{"d_mlp": 256, "activation": "swiglu", "norm": "rmsnorm", "norm_place": "pre", "rope_fraction": 1.0, "weight_decay": 0.12, "lr_head": 0.00849, "warmup_steps": 200, "decay_shape": "linear", "steps": 3693}
Each number is 500 + 40 x the weight over the matrix's rms, rounded and kept within 0 to 999. Layers, rows and columns count from 0. Numbers have three digits each.

# layer 3 attention value, 256x256, rms 0.142, rows 96-127, columns 128-255
455524493568413486530501594474555558493483593454445503468507443564507440455484520585502438557493519487521497498457533485513487534516413510482608400449456539500443463511468517485525586442432453460502434463507557519580502514591489460542462516463567478546516498553520483514577517461455513501499456462470548524504523501473502597557490525435486491522516308541455473551487516505492399456540
498543490536475551481481437487468544557522527561424535472502564512525427470486499506458554534552477506453485519483481455484386485594485460470496496523519431502483427443475530401464517604526440448468496513485481429462492471470579436479537533525469507512481473554434502497455494473473454498526483522401512529594501486585456446522488535562415460499522543560489560484520492472500454513453
455462544444465497446457591580491507483475522548537518476456509502468510447507444533508487521443571539580511437501466474487597436514449539452455578472547423439475539567500520496436484548585665504510545503464520599525580536543498482500560483512555480482466547466506398548552447495546486477422489508510461431421439497539552490529500499476504499487509494492514444539630438489521510553551
497503477443596478461444557510531512498446474506551530514463556513454503517456469440483450402473545497472555443477489497486526566480425451577512506516482616528500527545451441569477485476535508530522548592455482405452524507490498557457552558504514417446534532493514539449468499525553539527536548488515524453515421495467519499507543431525502478426467557551585443537507513498491547490412
535511471511527426532415560431382511473476518479421557518471487551572481439483520488425536579437473452457488491545505529499510444496493455512467398476569530459510593406506545516503500448554529582524525432537495474472438438446531488496525483533599507539554564550428515545454489469466512580447497511562439510523519473509530544493441522468587521524466466499543510542459551441510437571541
492493416534479492451507541533481558529466515420406477474456528558461548516463494535550582440429477521539531518576438588508465530535431464577557577497528503448502458443578577571603435468468510528512507523508518554438481428524474575496566528387554426424505533547503480449457444512455450512537524532479546495504521516537548546488455491445464514504401509456499447459534471482466442554514
409448521489437566511437580477544515504491503510531462509510516477478476476456535437493463499549534526499495475619423498476500488468527509532567446568519494530453522519466492501503465565558562472479524531525533471514458391496475517443453500484451491514495494550504491492573558465524571463459527457460474437567574491438446532531400500493451521480429498515490521498590433458467537496469
476527531503512497521491556489509532496489388475593463435506553561410539470481544490507526539496516448560474506498454489505476502478498484446501429481489443493518447492476525543526516510483408550514441503457489487559442542433533503445508491483513543567469525457421476495486484525425494497408504524490553501434471456562527448464462568478550498472519484402458504497487525484503488544522
558568514544470448463519468550458430491517473491494442476517503517436506470521501481444518509416458429473445494462506460511452503428492517446553531524444546479501513554443479482497501573558463462519510437441518485507450566507398394545552521588450543498485472508504473508488582475491509461443422519449554453505480478536465489537573489508493560466599409584414571444427364516507484565440
502518543485479477432450464491541474507469464492527603523498502465498479413536593574470494494454484456517476530522536513491546519487491540516527572465558563481508541518524482469526433533495446531470526497436520515488581550475411485486526492485508518508424488443520510428476492537483600480500508469437490508505560560502513470553517547440527501522486496551525509486522561516462440527501
499491489465476487519489539492491429490497474593550491528528472506523482542455505513502516513521487458460479504524513516497504610534538561599510507540494425510475480570443498604525502475540543519487436498511431499521502562536455469539552409467463520546530492524535538439517466526541465501458538405508496424435424450538475463459401562502542553543512503445440526525498559498492559581485
493552569480458546512516530525509407531457558524522555533431491501587480543478544498507492484513498427539472504458491520460469477463499482486505507535460551515490546473479511581484473463507499513476492519427455471417504581525459505521484583454486515586522549474480479563562507493467496521499472546508456433567488589563516601488503602487609488533438479460494415572497488477451466547528
495453481499489528568467550423536568514425441471553476482447451499471525445510549435476473508461479442508518516491485511555573419524455469510475453457535551567437456494513402495538496614484478532503497544531455465475561525430529547442437497477499452501449530582404473499456459484466509526585489528531493471479431509457499569432619520441508526482497541571553476448478487467481503451413
480521460457458492518480430545482493520565537569432501493424524455481481484488411412455542509488579577442487573510481462538517547430540471575474489499526425501536448580521486461491497495461477508608489574475496529492512541544526421519449518503492502452472454557512428382542596500518467364500510474350526506510508594597467460540485439516481555472518502535535617441582544529495448460549
513410518497597540546460487475452568519421541561495530532495552451530418522491572511486495531528511401557461507484521510444437494468528412520453416542477508548582526553547504623427499496477510573561491529559611557477460408500484536496491528511622487505614529512548525482480486526516510497481373486543554491562555553435459478558517520475486511521536528499438500503571445566536558518470
415534483497517481416427433536512444463562434508477490538489500468530468497488462447472432473439546419536529512497547493406475495516510503469433523431491529494537532439526494546549534602504537545549507513466492412463483415453530518576538466467523501493567507507525486470556488526468446465484559457503507547505470494463390520478465628509501508564461526490471524504492515527501609406538
483493495419505494500502515530527450468540433504504506485477522505422560519447402512615500530485542563564508486455499498448495515422460516481447509616561459478486536517540547447521425518483570483541507503435536527465485564525465579558515572476426476559541522455563485410521534578532442494539438463452539396542494479477503480496450505602512506487502562504459524461471470548498532554597
487555458541479538423480486504450485509536410503529500480493508556525457565460524488438489555498484418553440518530459550389520514491436521485452463488447545501463502519492456472487449489548402527550502516552397559494428511489529494505472396517484500468476525555521486508501533550522510540527486529493487491507532414543470480501498523451518589429521540525408574505483506567530572477571
528525447506516405527469492451553525585540523551377477513528496498519485525436474500500466528513502499572490528508401540533479456461617517561526510520479527479450506517449472441473462591476553626524481544500502476424483436504523577527490445490448470502544537500479481499462443494521492482485456411471487441534492472517469493582597473462487541515543527546485451479499448550493530548501
528501535493521459471486547547481489512450559510566435533503452509569487537492537529568575556484485447559521541512441529484495453507481495477488432460511572508481509513447514476493456445528498477515462396556527623526537426478455492570465536481465492518496503494504541518549555563476544539480460457428517517512536462465564576579471482477497447576470471556543492468533444497473529538514
519477506522501501467569424536504540505549480579470473545463486486535580500555533523503491492507532489447521493476471470576525617455452498535547481509465448627520433491567529479496455490450439509535486550420474525635433565496545562529447595465576564478499481487517469473514556444459573461464515500434564509532489519523364496416534477460522423428550431524441488524563516484500469482518
534476548496450539476508456452486540532590468532356584515526464539515495454550512461551564505482542426499490459521508563505489459406457471493543475535394517497503499469486414450465543469566462456532536490520524541479412463499524477428429539546477438540530494494493492508434461471413443500434439577391408483516505548508443474571474545491473498592555550487441536447566541484479514489422
505563513574482511507541495492514491493449512541477511512568461443484545430483470462570463496492433531435495476499515515493511526524510489589535473500502396483480429540541430461584489465509466507477479483445485573541411514532474482488492476430500518509544517486507539545562473454399506504525577553517513503483553472602517510533513539465503474600574500525534493457522465547549531484528
474509520475452493456441504453464458475477509586506517485466513568465528594421457509542489468496457556458544580478507535510448496385564448475475496547539544454488536528519485521432517486434526447499528468460482463471435499464443546529485512516482497469543498479516441505530509567478481479511458545463486398519519401415508486483447601516511523548508575546493469416444493533496555467547
445491494388454425419515575470470448534511547484457485578508533506435472452499486568572377524524516495493573560522510524411522473471476452533506496504558428499449414576528559449520527496526510464387575456572505510420444456439521457493499530501417507525481526479463492520487464490477506485456490489465453527509554530468498509501476476553527526527495438481484422464501497428510439489526
499563568537526516508485519445474561463495536414489484527523522533439466575513500590525501546478514542534535442534515480464475550518577472461431457444458496564532473468484531524488448489531420469484507438473499525618523501478498478479433493487473588501518542530437487548455400528522521531473504512469520479545465509419558411404498557514498458471507433441508452479521571399540479451477
418562552506503515478520483502501549568595453583516487488514487453548468442449514547521519518500487528526482501485499513532489445450511489490458488461463485478472600555533570443531494536451476563530435489438541564500523540516543482493447455464494396561476534493493483528523506489427586484501479551531434503537466516443563446478486528575527501496580544572548521536565508565471525542421
527518470547551459575462447492534536532534511510475616565535426615595440562492505489531468464433566595583518537566473478425543504499453494512456469509556439533480434537559455457578552440466491409496563499503531519546471458481485486694516497498484483538486492535503475526492580515540471511491480483546523505503533429462469496500505464571417429485484500500483516516433546455543503461508
543515513518500472525491473483497527536408493469526482482448471527494513528485566490495532475454439537476462491476535468468591500495519549500504482536484579520502416502486489496570515527507503389461478452435452506453445589475390546560611443475532443503496512467510510483566498518490452416509491507530445518560488496505494552494488578508485454472563546548521443484522431589469444511508
473503439466539591530482560457434603541598558558510518426515548522502489545475510502450518499507475514433516544466547510508550463525514526454537484560522491458522558525466457530385512516545466470463493367487560478484428493536463497538487499512464399469531511534550520558486495430549524444500486490513454429428576517511456563483529637469443511537492486533486471509481508610497539468426
457486549487384567521524576412473524481472541494490541519438551438480424503469527503447473475520458491474437439459428474479442500568483501445485560464504545503544542536552506515439550521479562489469501565567486462515421411449484428525504535465497473524510488531490560494582658529507467466489489498530466535532549527489528483548522572486453562458511525501488492544503468521495543490560
447548545461458463516486539520500477496527504590582487452510471471590520468564514499502423497484538482438541489432483490548515525483484536401539499543494509513444516552539460462516572532533463550517490569515463513491472522528515498501426471490459526515502507479527541441507433449523458532573545533567571568453435507476402533479525507503434535470556458476503496485439507527432469481448
# layer 3 attention output (transposed), 256x256, rms 0.128, rows 96-127, columns 128-255
486569429575477492457503532487456540513525432510541528487608489549377475489522497580458488478602519511467506426466490566561498505449486490484547560499528502499455455540572486567472516580519444585495562413468488471411556522441550491462558479571521566477564508458518494536533506544497467484548553466462481576462551465423489496428465508505494490556504524450453545481504471501571558458472
471479516580500459525480492543476475465512464472395523474501446539508475443583524513401460509495473452596406498506447511471488482487566491504441494505517526530441502449566520518464483465492583557522574567487527495457483490501487539523475443525506472524494541482495559532574490536547514534421517495633506486511505573534474525400485501446512540487520402537506512504545550499468505508445
552517545504465478614509543431556438487519572433581501532516534437488477474504531481533551569516567537564476487482521541522487537385435474523519511469549529565560509428460467438543550481504394489462474475645497495459465518520481506458565482392474490456519492526527496572468546489502461459470493404478470482476502497551472415474496585476557425471451496496435528615474556503504509525532
490482514534510416487577425482478480533452510533458467520593511491505473477537528514577480465451564540502503513466505453559532489483582476539481541480507477488522521543488509446520470474550519507421463529522497535534478549434499525583507439480472448563506519485452462534563500535544492486484511606556472500432531485510464527562466479515443495490508392444503531486542469510483496521517
554522525471530531446548534463468466465468468489516490497426467481440511478515372488484506509529433590471510425539455490553532536468493502556484589537501467483465489585554532464497480421455575444503516480508560530541579492499624453492502581492473512577446504487463455500462526505479429454591536537560474581424516457505559493368433490468560532488477525526539491472478494523465560513464
568505447501507490548474607451468467504528468502445514480450467486504439439478505472510525457559495549496512523439445540534509538471503534461507495522473438513483604492525457394414570508465544546530555505452465507479527533530541539471474475477499514601456471562565460545464484564518582482499532499461540502458511467526510428527479479607537573496467494513497555552479459521495480484478
534540530571574556535549475533520402535589551488525535492489476561578488500464557610558462466519490564541552524427495494528447517506487529514562454543537551510514470426502499453529399512519541575518501452464489456454476424500518561504531479491523445523502554450513517539476490493452481490553513588556512462505485514521480493506482529521529510531559474489507440585565477553522499513563
447556531499490486497496547531434466540478513467476528505462476498487412518506499493492576538460529542386528535529513495480544516519586530522482580451490466472495569471550505517491530526523489479436552479540452503528547551505503552523460517478522509499464480469455576531419504476501470496537444460554519525508570543532465523507451542525470491499492495439524572522509523440466568535555
490488473501551546512477471482542624580510535506530555475514494499388567440584490492526447540490506483581611474600484578430504464461502485494485541583486443446418520558454478513429544522475486462479487515556476526477484508485548497450463506536569562517531549489430543467466487583514512481593503486574558470601449594504560489540558474467499560552457565556521518517455562508535471489494
466555526465473580512516492491508490400473444488407489540447457469554445499572499477521542503475538547453573457485439544498462536479495612559468427561483601512499484523578536492421479477512515476466423542537511501476446530520472482425536482416411442494561534577504459416521526511480509483507460487492543536527460511583599474483449515455512505474419417495569483555547582458505482520495
460447562507519431543482494454516546573369497469495482491451442530453519482576557468507480442535566514539470492533516562455508426491468535447535545544504505499553512433561477475457462532512444492497480502534460530488495451455526506528458558420462490456471516465517560532564540552474409540577555501389459428471471504511546612628506556510499523505478513476544465541466508525550470456555
509460487592592564506488508482516521488491433522524567504404493509469487458575470502509465518510560551456479447485496469533464539485448534428490528484563545465461479521562518509497435464546436491560509470490534577487497367517538433425482496514541531494529449594533506505502426535500482581473556518408517557466511467500477439531516465489514502544454483466587483481509533467517513454524
442503522481527496502450485533463510517501475575496484516529471540509547442566494465578575590508487470502465482402457431397535587485515518555412538473437509483604484524536499493495525472548495520518521541537522377554477510439480436521564528490521499555455516430530545488518445527606510486504509554535542510479558499439536509461452442566420418480455427561480527471460496556461492546500
502487471487473497512552444564484462500511564432526417518551529446450489579433521517472514513477505499563531464475549469486515324445464441507565521525547621483525494493422519537474467559507495490469531484554484479509489495464570499495475492487491476436509574494505544532651540519493519514410547486480469508541532447512518515537461537471557491452428520501478498589577507497520468474531
555560635516465475432521437484495480503521535511577505608607525505556489460533494500612455479539491523518618550508475497551560480464559506463506555512447471494411574527533544518490553503514472507411517472468538472523502482407569442492512501461494485516547477461458462496492534514522576492490620575489481516493443382504560561473484487542458449428434468568549501495432479483482461495457
485409507465552473512503512444457530413538557518441542524469517532491566552479544496537480521465498509654479527434499473545567535513536476461439478520501471503428427524480530415450482447462499528429509559515482531442489526504477532487558458440461471486497542553386467522436439462495426486484483462523479518540536535528499573497508460549541518454467500525579437440420497596449432509507
503500529507562511496480509498482502583507477470504461448503551514459484594454536431510480496523538427510481578517563488523579434565476411493539491455492492516585573462464461520471550495577432509447506515500501516484571365475474453471514541447487532483482567603518561480450509497520433551465520450423571509457489475474487443467444490418543456501451388501427469505514501516525437539465
478539515502543496519509459537516506516483474483448543536540512526496490563492561559477435478499505484569468578471522391503549540446491507499424584450498496476486476492527490492498544509473505477483485507499511503500525480503419491479508522575455544479473551472412432437458502524485447443545492527508465486466490561528505472549525444465462598440527429602483446462458495456548464541473
533568507484482462455617488566473536441474439579562510487513525441501489470502524562431527524535513520532546519471592545445528463534501450550432501505471478531582444450562556550459584437536555517446490473493438447612580519553565402526463477530502477560536494446539498536507560514472414536522548533530554504532549551532518461505491509538497416534520492520554535476510490420493465548560
564533521478509538423496463495573544486439487518531595525568457475520483346528531566528486503506493506437565521453480507513473559572527504478527550495457467534509515518497519451403518468494465568439525524443455408398547496542476523453510542521542442516510542489524489519429469511542464434498533564485576444534529535632458448465567504462499501437479538516480496402510509511499556534487
499533435454442515461416537509495514603470563474490479443577572544509521516444517505461498478540435554504595450539496483463491397515547585512506520472550600449548510506486481559516474483474531425438492510510472446549524510496493459443473474533485492442551525467501559470476476471514548576514473432533488532567466521481530542565463512494518539506536502525550470549587498569493511489479
424500464558521534477642465633499535441531480544616505435569530493542668522477509534441468440604413539565534446461540514468493496484539490469459548523503513492467443443433493573457485566456430528488493504431505511534499549448544479476497493545487502447547523470486526655438446577540527477468488438547462451423496471426512491483554471535491368550541504506540519528525493456535444509521
492534530444497457522518481526475474530556508442485526472553480420506478505499517586516459382484480493535507500482506535426415477567480513439544563463491508499427498423532547494503516463453500427553528486494476387507626471518554450558484499555442541581458477452469534462513487473504476512470495474488497495429479554498485509572429570496558481546533530510502474536462562393485525448515
465445463527526508414545505547484449535507408421562400478534452476518467459479479460509516496495463518574479518527568508493508509528430543442462477478412412522556457550508450565516418442579523517465465530528487469453506452423520510513527492419463520503455508461501461487543571535476463460573492540454494501463557503539556540561476480552502493430477457517418491446495532506531509527450
484577486553511533496447440517526476513461472506479436457474554486492538469464473556514511448486419587560492567482518490515475591530470443447537448558521475533461581464511561439464520540455495539536514415507482503499554476563543545516492486514516473494501494510542514515522586460552468489536559473549470429511506411445494525501477531460572531551490464551440524498539506542493580502490
420404541370489503465475509509514503545493482540489574489503534541497545404523511568481521417468533504469458510507473532489491503437513538474511469470538510514492490499520515446475478508517585485488496518508524446415502532544448460530478495530540586523472515457509475453530507377482550430510518480628464452468502478483584601530522454474468517415523440509470555552483470458485512534511
535525453465494472413474361476529506489478463475542521516588426457513561546582533452517543594508542498473483503509473427373514538515561446484535436489528469653431449488548498528508525466382472461461488612551454557517542508490500375548479569441481465488504498482482436518484549591518510534435502484507543517500467550529516480576480484462533516492465543564491486486441573517494476472535
447515553501439507484553444440500460483546445402573470500543539455490532517462452587428471481555586522405366558489531455481477529562457529537493431520467530469474570474460533413458531533510532534487563475473472554440560475547547525422539450552515551478473551526403440521540478480505496498550543490471546520470525498541557538505568494487475483505620504559510376456511435551462508543489
440440526522500504496558486532533498524521481473497495467482455441524519475438450505471501509521531413587569427473623512502496535525482527489472426452506470529563504469522470523576414479535453515490504527555474508473433497529471459502522533491500593489484418509467524434468572492474503512468489397475466447476479553510522456501509504531493521529524512443598481471454606517432479503421
498503513562510452457560523550519443473493494492563435504506511552470510470490535539518518555517441482571490510507519510522538621493448462539392509585492375475435438496542560459593439545470453462503477543519436473527519512510576571544537481515559533473530587481482603529606545530579486490554467487464451564530446525472484529481452522500455471522521527543539526484505497502441490544546
460555499521568523526493550498579468449519502504473514478544561580477415434523562562456455575464519507539500521515527484477589492492537492456474474496531387530498517522567422549575468454485551460534528457465498495486456493613540514561464465534493472538429482545490533576488493532596405595460519538470521503462346489482552481551479509467583512514442495448490436463503499459489499547484
459517566414463504507429511523456653492499510463513404497566562513527479524505531502475498563545500403588561498463547498468498440478495457502441503441498534530491461574507537545464443541416613455514520486440463469544448496508507527558560485530605501432483503408475541533483545521414475521513502493534502457441558518450479597498464541519513448491491537482522507551443473540516468535491
# layer 3 attention query, 256x256, rms 0.152, rows 128-150, columns 128-255
603467585551537467517532489512435456585459486543505506451601550398476460516452468500534452544464544436551586521560542508491549508527529500532472462501489569494510445495505501546549517385485512499436583560546576512461506441537493546430482483528464537447553549570426541485576562561501511518534548403510415442526483521475508528486526546481471548494498483522508571446576531510440496481464
441567508496555459524542598492546458551445520451527498540561472507477471406537534452487458502572472466525543525485494512499511484498547505467500485417474484590548511490560528442527512604448523559540471528580476473472507497464540449529549544526524537530527519453597502539506487548428491469542531523583615466475511543494454487449492498479478549463481530549524483507538572514457482537482
554461519453505546507517498522487472574471519491512506443510560480500531490412454566442487437550509468508503561489510463569579428500601459478452539470512527467470457529469507497481569531508492472453499457577528522474490516474549571498435523457498550519560528577483526511504626485497453500537503523468462392547445536478387449479499451521431489475456435518510448440492481525495421538455
502515430425572534480555532501486510514534490500474459560483511478507498465468512532480485490559478507480512479490538466470443519616508523484520476513511510511542528494556569492428497545450538503522494463522494428431531567500550424535511485521518474475489518499528472512466459451546499511507521586473553574465506471578475442526426446520504432487430510586503409577564484499480507556510
478506550494542501458529568487473536457578474558463551573495474581446516459529539463534563494630526550513560505497471504461444487515464570528578557551521461506440479478505536507468486562485474504462496571448519470478513502545467509518536428491535499528481481487556516486502388476464442507491463491526515548404530524463550518541446465516536465492499507523468451527496421526480534510478
430475481510489487543499558499455542536504526540539483476483539464515524487516592476501486494409515428567521500474476493466512572543480522496460449518520452494520468555493491529512461420575474516434526483492514523556556507486480505417470519548509484437519481474487441441532508529562483488465524444524455493558496513517590487430558559499557430505575507481516540501527487479533542461493
472543542498475497483476432506477441564405474477483496479527459494534441533458508513494480545495460533532537533495500469534488467504475534530470503484529488492431472483505485506469570476499449504504467530536544560491504498533555475488520561504498584528483507515459536561514555512483563547475476452534474395526546550548472459473512506509488482506486530505467471490501498495528482459514
466446468543521477440555499486534538499492475474470515500521554481529457517550414486445504464545491500468514474495482508527488458534547448477492518443480510518495514444527470505517517497452553473479533512524562459490454520473440511605530493482484490464532491505463578488495499454472484532483531524464559501547539511520481519443447490473453594452425441475491463514538470523483538485459
554582545511525446527484460480517397488433583512442527505448476522469520497541522485544512554596495494483515496428481488471539514483513503428583503614472516486443495511403549539526511504528560523453478496523505557532489470464445469528494464519543558543428572453513487519482427529448486492425569484399475612393460522542533451545397500444466443527478498529520563533484451467533458468471
547515545490482458518504493500555551489490432546542471485552492453524441492480560467524446521519474459449521528470384435506452525512500520567476501517548532404469519468599543534437497490507478517469470485520447524485564492469533502396448530456444491489491501506454381498509549539493552502521483505507507444517472535508526501539554504443517461476484501524492479496475474496542477488535
531393459523504494498487507489483493542438537466484469504479529443483468487406526588510423477488587460508468511508477467499533530460488485607487467519460508516486559534530479452506488494471487446511497515517460507455536518458544394488560607486456498473540457563430481484503516525451494521528434499524480441499471450489470531529543512536520446509491484517453478441523521501612532501471
531524511494512460467440458522559547565472489493438523482581502501508486525500481511487507529415467492491546521509500502492538500525484481507491474442478520536471536465481490523486423595545479513467452472498439477528515545466486566493516518501535579457482552449530502420455498480553508485465466464556524514512564445497453486447488503433520540501478483579475480481481507508466502537480
522490397496491471554490482488546540422446521483512452558490527534549568523500531494471470502531478497542440481515434444472494558508515469553544530505449493584577480503464539424512514505531496502463445499460470411496578595487458508524476542549546455475547497465520442472541408476509494539538444555493468489496408496530483550573517533513488506557474482560526457499533532511515456551481
550409536531546524493541407442487458622502496533551426465465558549517517508419461528486523532502497502521555484512508491480409471545527446494488510435444456490514546415564477511486502418510460518480524535522459463542567481549529528450495415531586548507503436539485569503509521458494487473484499459552548429534501480534483438490470488451415563455513486473480471508537475460541461492458
496518465477435475505449482519477524509511457443445540439520476484488480562493528474470462557472501531605542512565496484501524457503560497520480466527489513503524513504465427535477501488492477561456483454504480499548442488529492505453470429497527534409548487506510547442526507482481528467548481502472502506498521556486528478424509492526470516512515474531438498515482592464437479522508
486525487525518533443514606470445500481519522542506533564515579535524523459524547439503495512519518488488497440415488547512545508468504506459525513454482559509526460527512530565470473513447482495433530519446525442512539471521464513530442438471504410455526524494484512508507404544483544480548531475466444521504483514471489527521536532489488537467471488445544484526469511465466526539480
538482511475465469478476420520524520585455550529467552484451477518421548520550455568464547451491606514455483508479477515457504517544570521479467519490465466539523525524551541510553466535520481469535484509628499523545521541488529527554489482530496503564464431491413487496454556442487509590491428501472458466490527543398444468533498414537498517488434459502469546547489487586491440459533
477551520420509463483539481469461569512519462574457522487513502527489524449524524512448463533432506474484455532558422507509520440539549504504534478497505440444486560487432502494482441515507505494493525392582538489471493478510499492503565528510450485552525446500520479580424543463493479543507470574441537525482486583415433473561477414527493517493534571588536515547517459526499475483501
484493512522496529475438504436390511452621468517442476506448450562490538398575411496464454520542481462493535506536516549506471444440494483505507505486446446491536521532555562522461550457399445479506467484459445547518499498467442509539520494490523545602518520498477450498425512516511529408492492470507536498551568465531544486561564447542530485522476473461489511577544543485514494458513
409524464551503538576472490539490496607550525471524484517519512508424473470495457615499518489474549507494466533514550499520502496492512600465560578504510492504577539482566463449504500483478443523521492570417481479503439518477489466422558459482510520515540515437502459456572486538467501412495424509552518495521516479517498550546511518577523534424495476506394463540506529520541526463508
448493490474507441493587509454560462448571458514415472513502601513470514474551545481470563474407450477504550464482555465490494522517450437494526519526470514519433496534438481482532477467564434563586548499516503422531536477543493442482491488550508435536472499466530528496485496453560486514565512594502496543490510505557476493428523496450548503506455482551473520508551528500519526501485
439451520496469550439463500451493474558572528476542411478496571518521579491528491527522502472528501586479522466518520513443507472514479514510473483518509469523471535470469461443415506446535470471552513513541603551438494536471496423498545524574605545422490488440522468485516495489477408481506533455448465466525540471558482472561471543510502457560503521537526504572535454570492490516435
516477556499532501507509504448460510506541520507539494504533476485507397539510511523502435440438466455406482548472530465499499476537471538469504531512481510494475520481492567394412483378501468489492540454474573454546567484467520503432454460524513480459522462501470472506474505498508521478466530461467479532464523466546444437486503485443448517476465527557489512483454487513490514566440
# layer 3 attention key, 256x256, rms 0.144, rows 128-149, columns 128-255
512469486521439513525612427473512530564465538525545532544457424572537479484471439510508535578474451486514502495475542428619479437514495533553604585524509482523459480446539510484506567425422493526543436511470562507513495522540480497511566482507501538460500477474563477506501519462481417525530464513476447557448546504541550464461503449497510552432506467430447560491581481474489471383487
475469492495508455549580553458490565516485466491542442480485565496491404479518495556495459523435478446500455463564449473482502525540471498551474608434522487485568537507516570501452480418538487515494503543526525503503443484504492499546505507486474429512531496580498529436451494544480431560479447499468462570472495533481442526424505562447493497486442476427512568457485520498472473485472
433531494555473562482585513432500540475480480475514497489513491482463417437460449515527459428555514475511470515507459473522483430547519518433540500529483450509557512444423575523536506452509437533494527560464527508497464566481446524548532506457460431514517503549487589570499459493506512496381445597403437633418470567471514512510528522470542486468560530510454592454491506482458459412450
507518467466462492558486497482512523470545477547476531506499516499522442490565545471575517498521500521494512539537429460509528520435490534534499524559514507587511476411509467545485491523531537536539497514569524512424512524498534561458510547497526525494506526495504429482575508511492506422538534486551490485477497490520536521503559520502453436560526525500517557445560494544503531498463
499490516460507495512429524528590400431440490455528465438573602468481529499528527492558480492551529477527436567492563446538535456474520494515386498469563562533506526489495488536415559634511507458450528521440474505532546487453459511529468525569543510512474453483469475433482549520548539460529589550532511386569501445556525558547494469493461460485449531512495455551500502493539564540536
529539565435523520498504521517567451515538525487473475494441421536501565511451515508465455567493485605506494499441490485473519510499448507585535594439518469487458491514571490526524509475494468493521470579456448544508515477464450537534517528514549499519448555563562479491425576495450463540519449469496502539488510436484455481542487476537468472505512446505437508504479559466472477530552
456508473512454497505569516474478553494514466452516480497438459554490468498487394550488484444485556518528439508534525524544474509564481539437530530517499496460531445522480513467494450468504490498525502470522560537524488500548455468457486547517490459505546551463541469479481464488572542459455488493430483568404512522518483512456517509458522548539468437474525499556499454516457498436477
474500438460516491536540459450520481471555500526480486545483512465492527487519552504500516522495566495462524494481504518520477446433505491524494480520501514482527413486490493457446494508428489487510469487487476487498501508523518460478527476499511593498547455516484515495513487483491499503470416446566492429513510470500516517498467527511451513431487498581509555454451556493506499479464
500400482412496452542468513567552518484493533534505525463514545498464474456481401540477551490434451496525498520476592550512449436507517421523431483481505448529429466471537485500463554518452473513512450550522484424546546423514562486458492571503557481434488487560469523511522525528466484581546526454476527471507467488501427456458483512490502466568487484476509540491528452444566556510511
564522473528505441465560482468407513493471501586521495442454531517478546442529504533515594446535497470545427514568483592519514502461475537512523574468563463532488515486551542477521548468480483508519502506541489507485561485452543575529484517452484467489483479503478522473521495486498522537471436498459560586442472517510524455411518518546483440428502474474497520395544482448444550507495
510583429535538509476524463450467494488480530536467502420445431550529515538568513425435442482472485534534452569579401556519485507496427533499509545403554493603447539515497526547556441453527527510520447505525515519476481449517554489481515502525499447510475539470570469488493463480458518534590470548461408563468511518398516494466564461457572446560530452477484537431487476479506533481483
432473552493432460472584494481491493509457486503554550490488547525548496561530533459462490502482512484483522491539552514498546541498481526484531481522510454450520463469528487462544504368461469454492457455462533472519557504607487498427493466505548528516535502509503484416537497513499479470462564422520466476495539423525503446476549505528459579503494500493534542464502548520483489510549
491503557515524508508509505483522494493540447571466478478546463533542486560480504491457476467509573529497500461518543478436520486517553567541448518508458515552526582505485530484485469408498503423440544518501461475476506489495546497491529493492522487532482461468446414492533486575478513471448481494527536446441480507511505478508509479510521522581496529498502536554543572482502472527537
584522473517434548504603577515468551377474477524499503498511451563521475551537517544499414423489405451542476509489573522479470519504549562562504556573524545499544457438447555538587441454480447467474532470486534442481480609432511507481547530478539458537449503536514550538498507483603448549509465544542449558517487565504470522470527489466451502482435541518490499574477511422507391453529
442546412508531488524535501544538510496431501509436483507536535536523510514512525514447467488486514502469561494465470544484483513531500490491455507518501497512518457454446543491467470488524473479474470517523460458528505455518508475484531557494549512524569500487549511527509499496425517523477491479492488495491442555468592503476511556499501510527473513516525487460540507475508515530474
528495523498538513471519544480570426495472528484518468511606604441432558508510523456510468568492554462548443466469413472450434497457454437523467496457466510505506494665486493415560565492470512461475530485469522497463532421473431479491492498464458525503480472557439543484470563525536455506446505495467559475618534387472448481508506485506494508501485480530505474515534435517514502475496
499454506503514490457523500475516527471500437455449529436537496425513439504478579518495546500452497434505510515573468431546449514495528474542485526510468457480513529488535545515526559520519500541498496505501552482564528474480486479516393480460546510354481526418513537486574496517478458449501632500465543456548482418553504496540516547504540508543489518448571524478448477524525532408574
501471419416564490484507511547480504491454501431486549489510538523526476419470568490569519596577610453490476510488475525569571485475422507548508515520437454502538552471537490506481561444533536559494480490481485528495516512501481548530470507451551544546551492528531493483522478538509428545467533460463482493551459464474552523522506550576512475519451563479523554484463486507522543489569
510487510530435466532494449528546463456522479511498575547483470509522534499513548522487540513529507530490502557573504470495392570510527530503474554532579478497527506465513524535504488508562449507545475470539525497492561590465522549534406600521535483462497473496542555530547525529388505542566450498468603481525487501497507435484520461541479533460527435474558478499594567505482466477587
565539422510523520536513517435488434478466500434511530507497553437499454530504561552542425473501480565418535482517565506412508462541482436496510507547541532472502468556433570528527566539513431470523558426469536441456458481513517490467518462556543580448510511537552535470531583454552506487605518507509537544505472503477601540530493444500466508525499525472588467511500412535460478521551
528495514469549525595506519560541483501516484522472413430487446464538531537487489537426514479471455485589497512516464448516490497469541472466480485584521482478450572496500548517442465484511378476498497591439437539540506528528473502456462474555501446525416492495438464515570450457497506429527596444482554339493542459429494502540481422502552357474551437515490529545559537468508501489457
580509516552438496560559539508495488490566455489442507509459464505568532561501516512464531490501508493486464483508579535552518442508448560509493510435434546510533475475482538597561480496478480513528510531474537489445485557477507524468506493505529517499435550546503577503545571510429403505471539490454487473504524559549562433493456596456493487542456506483469482472519438413521506462535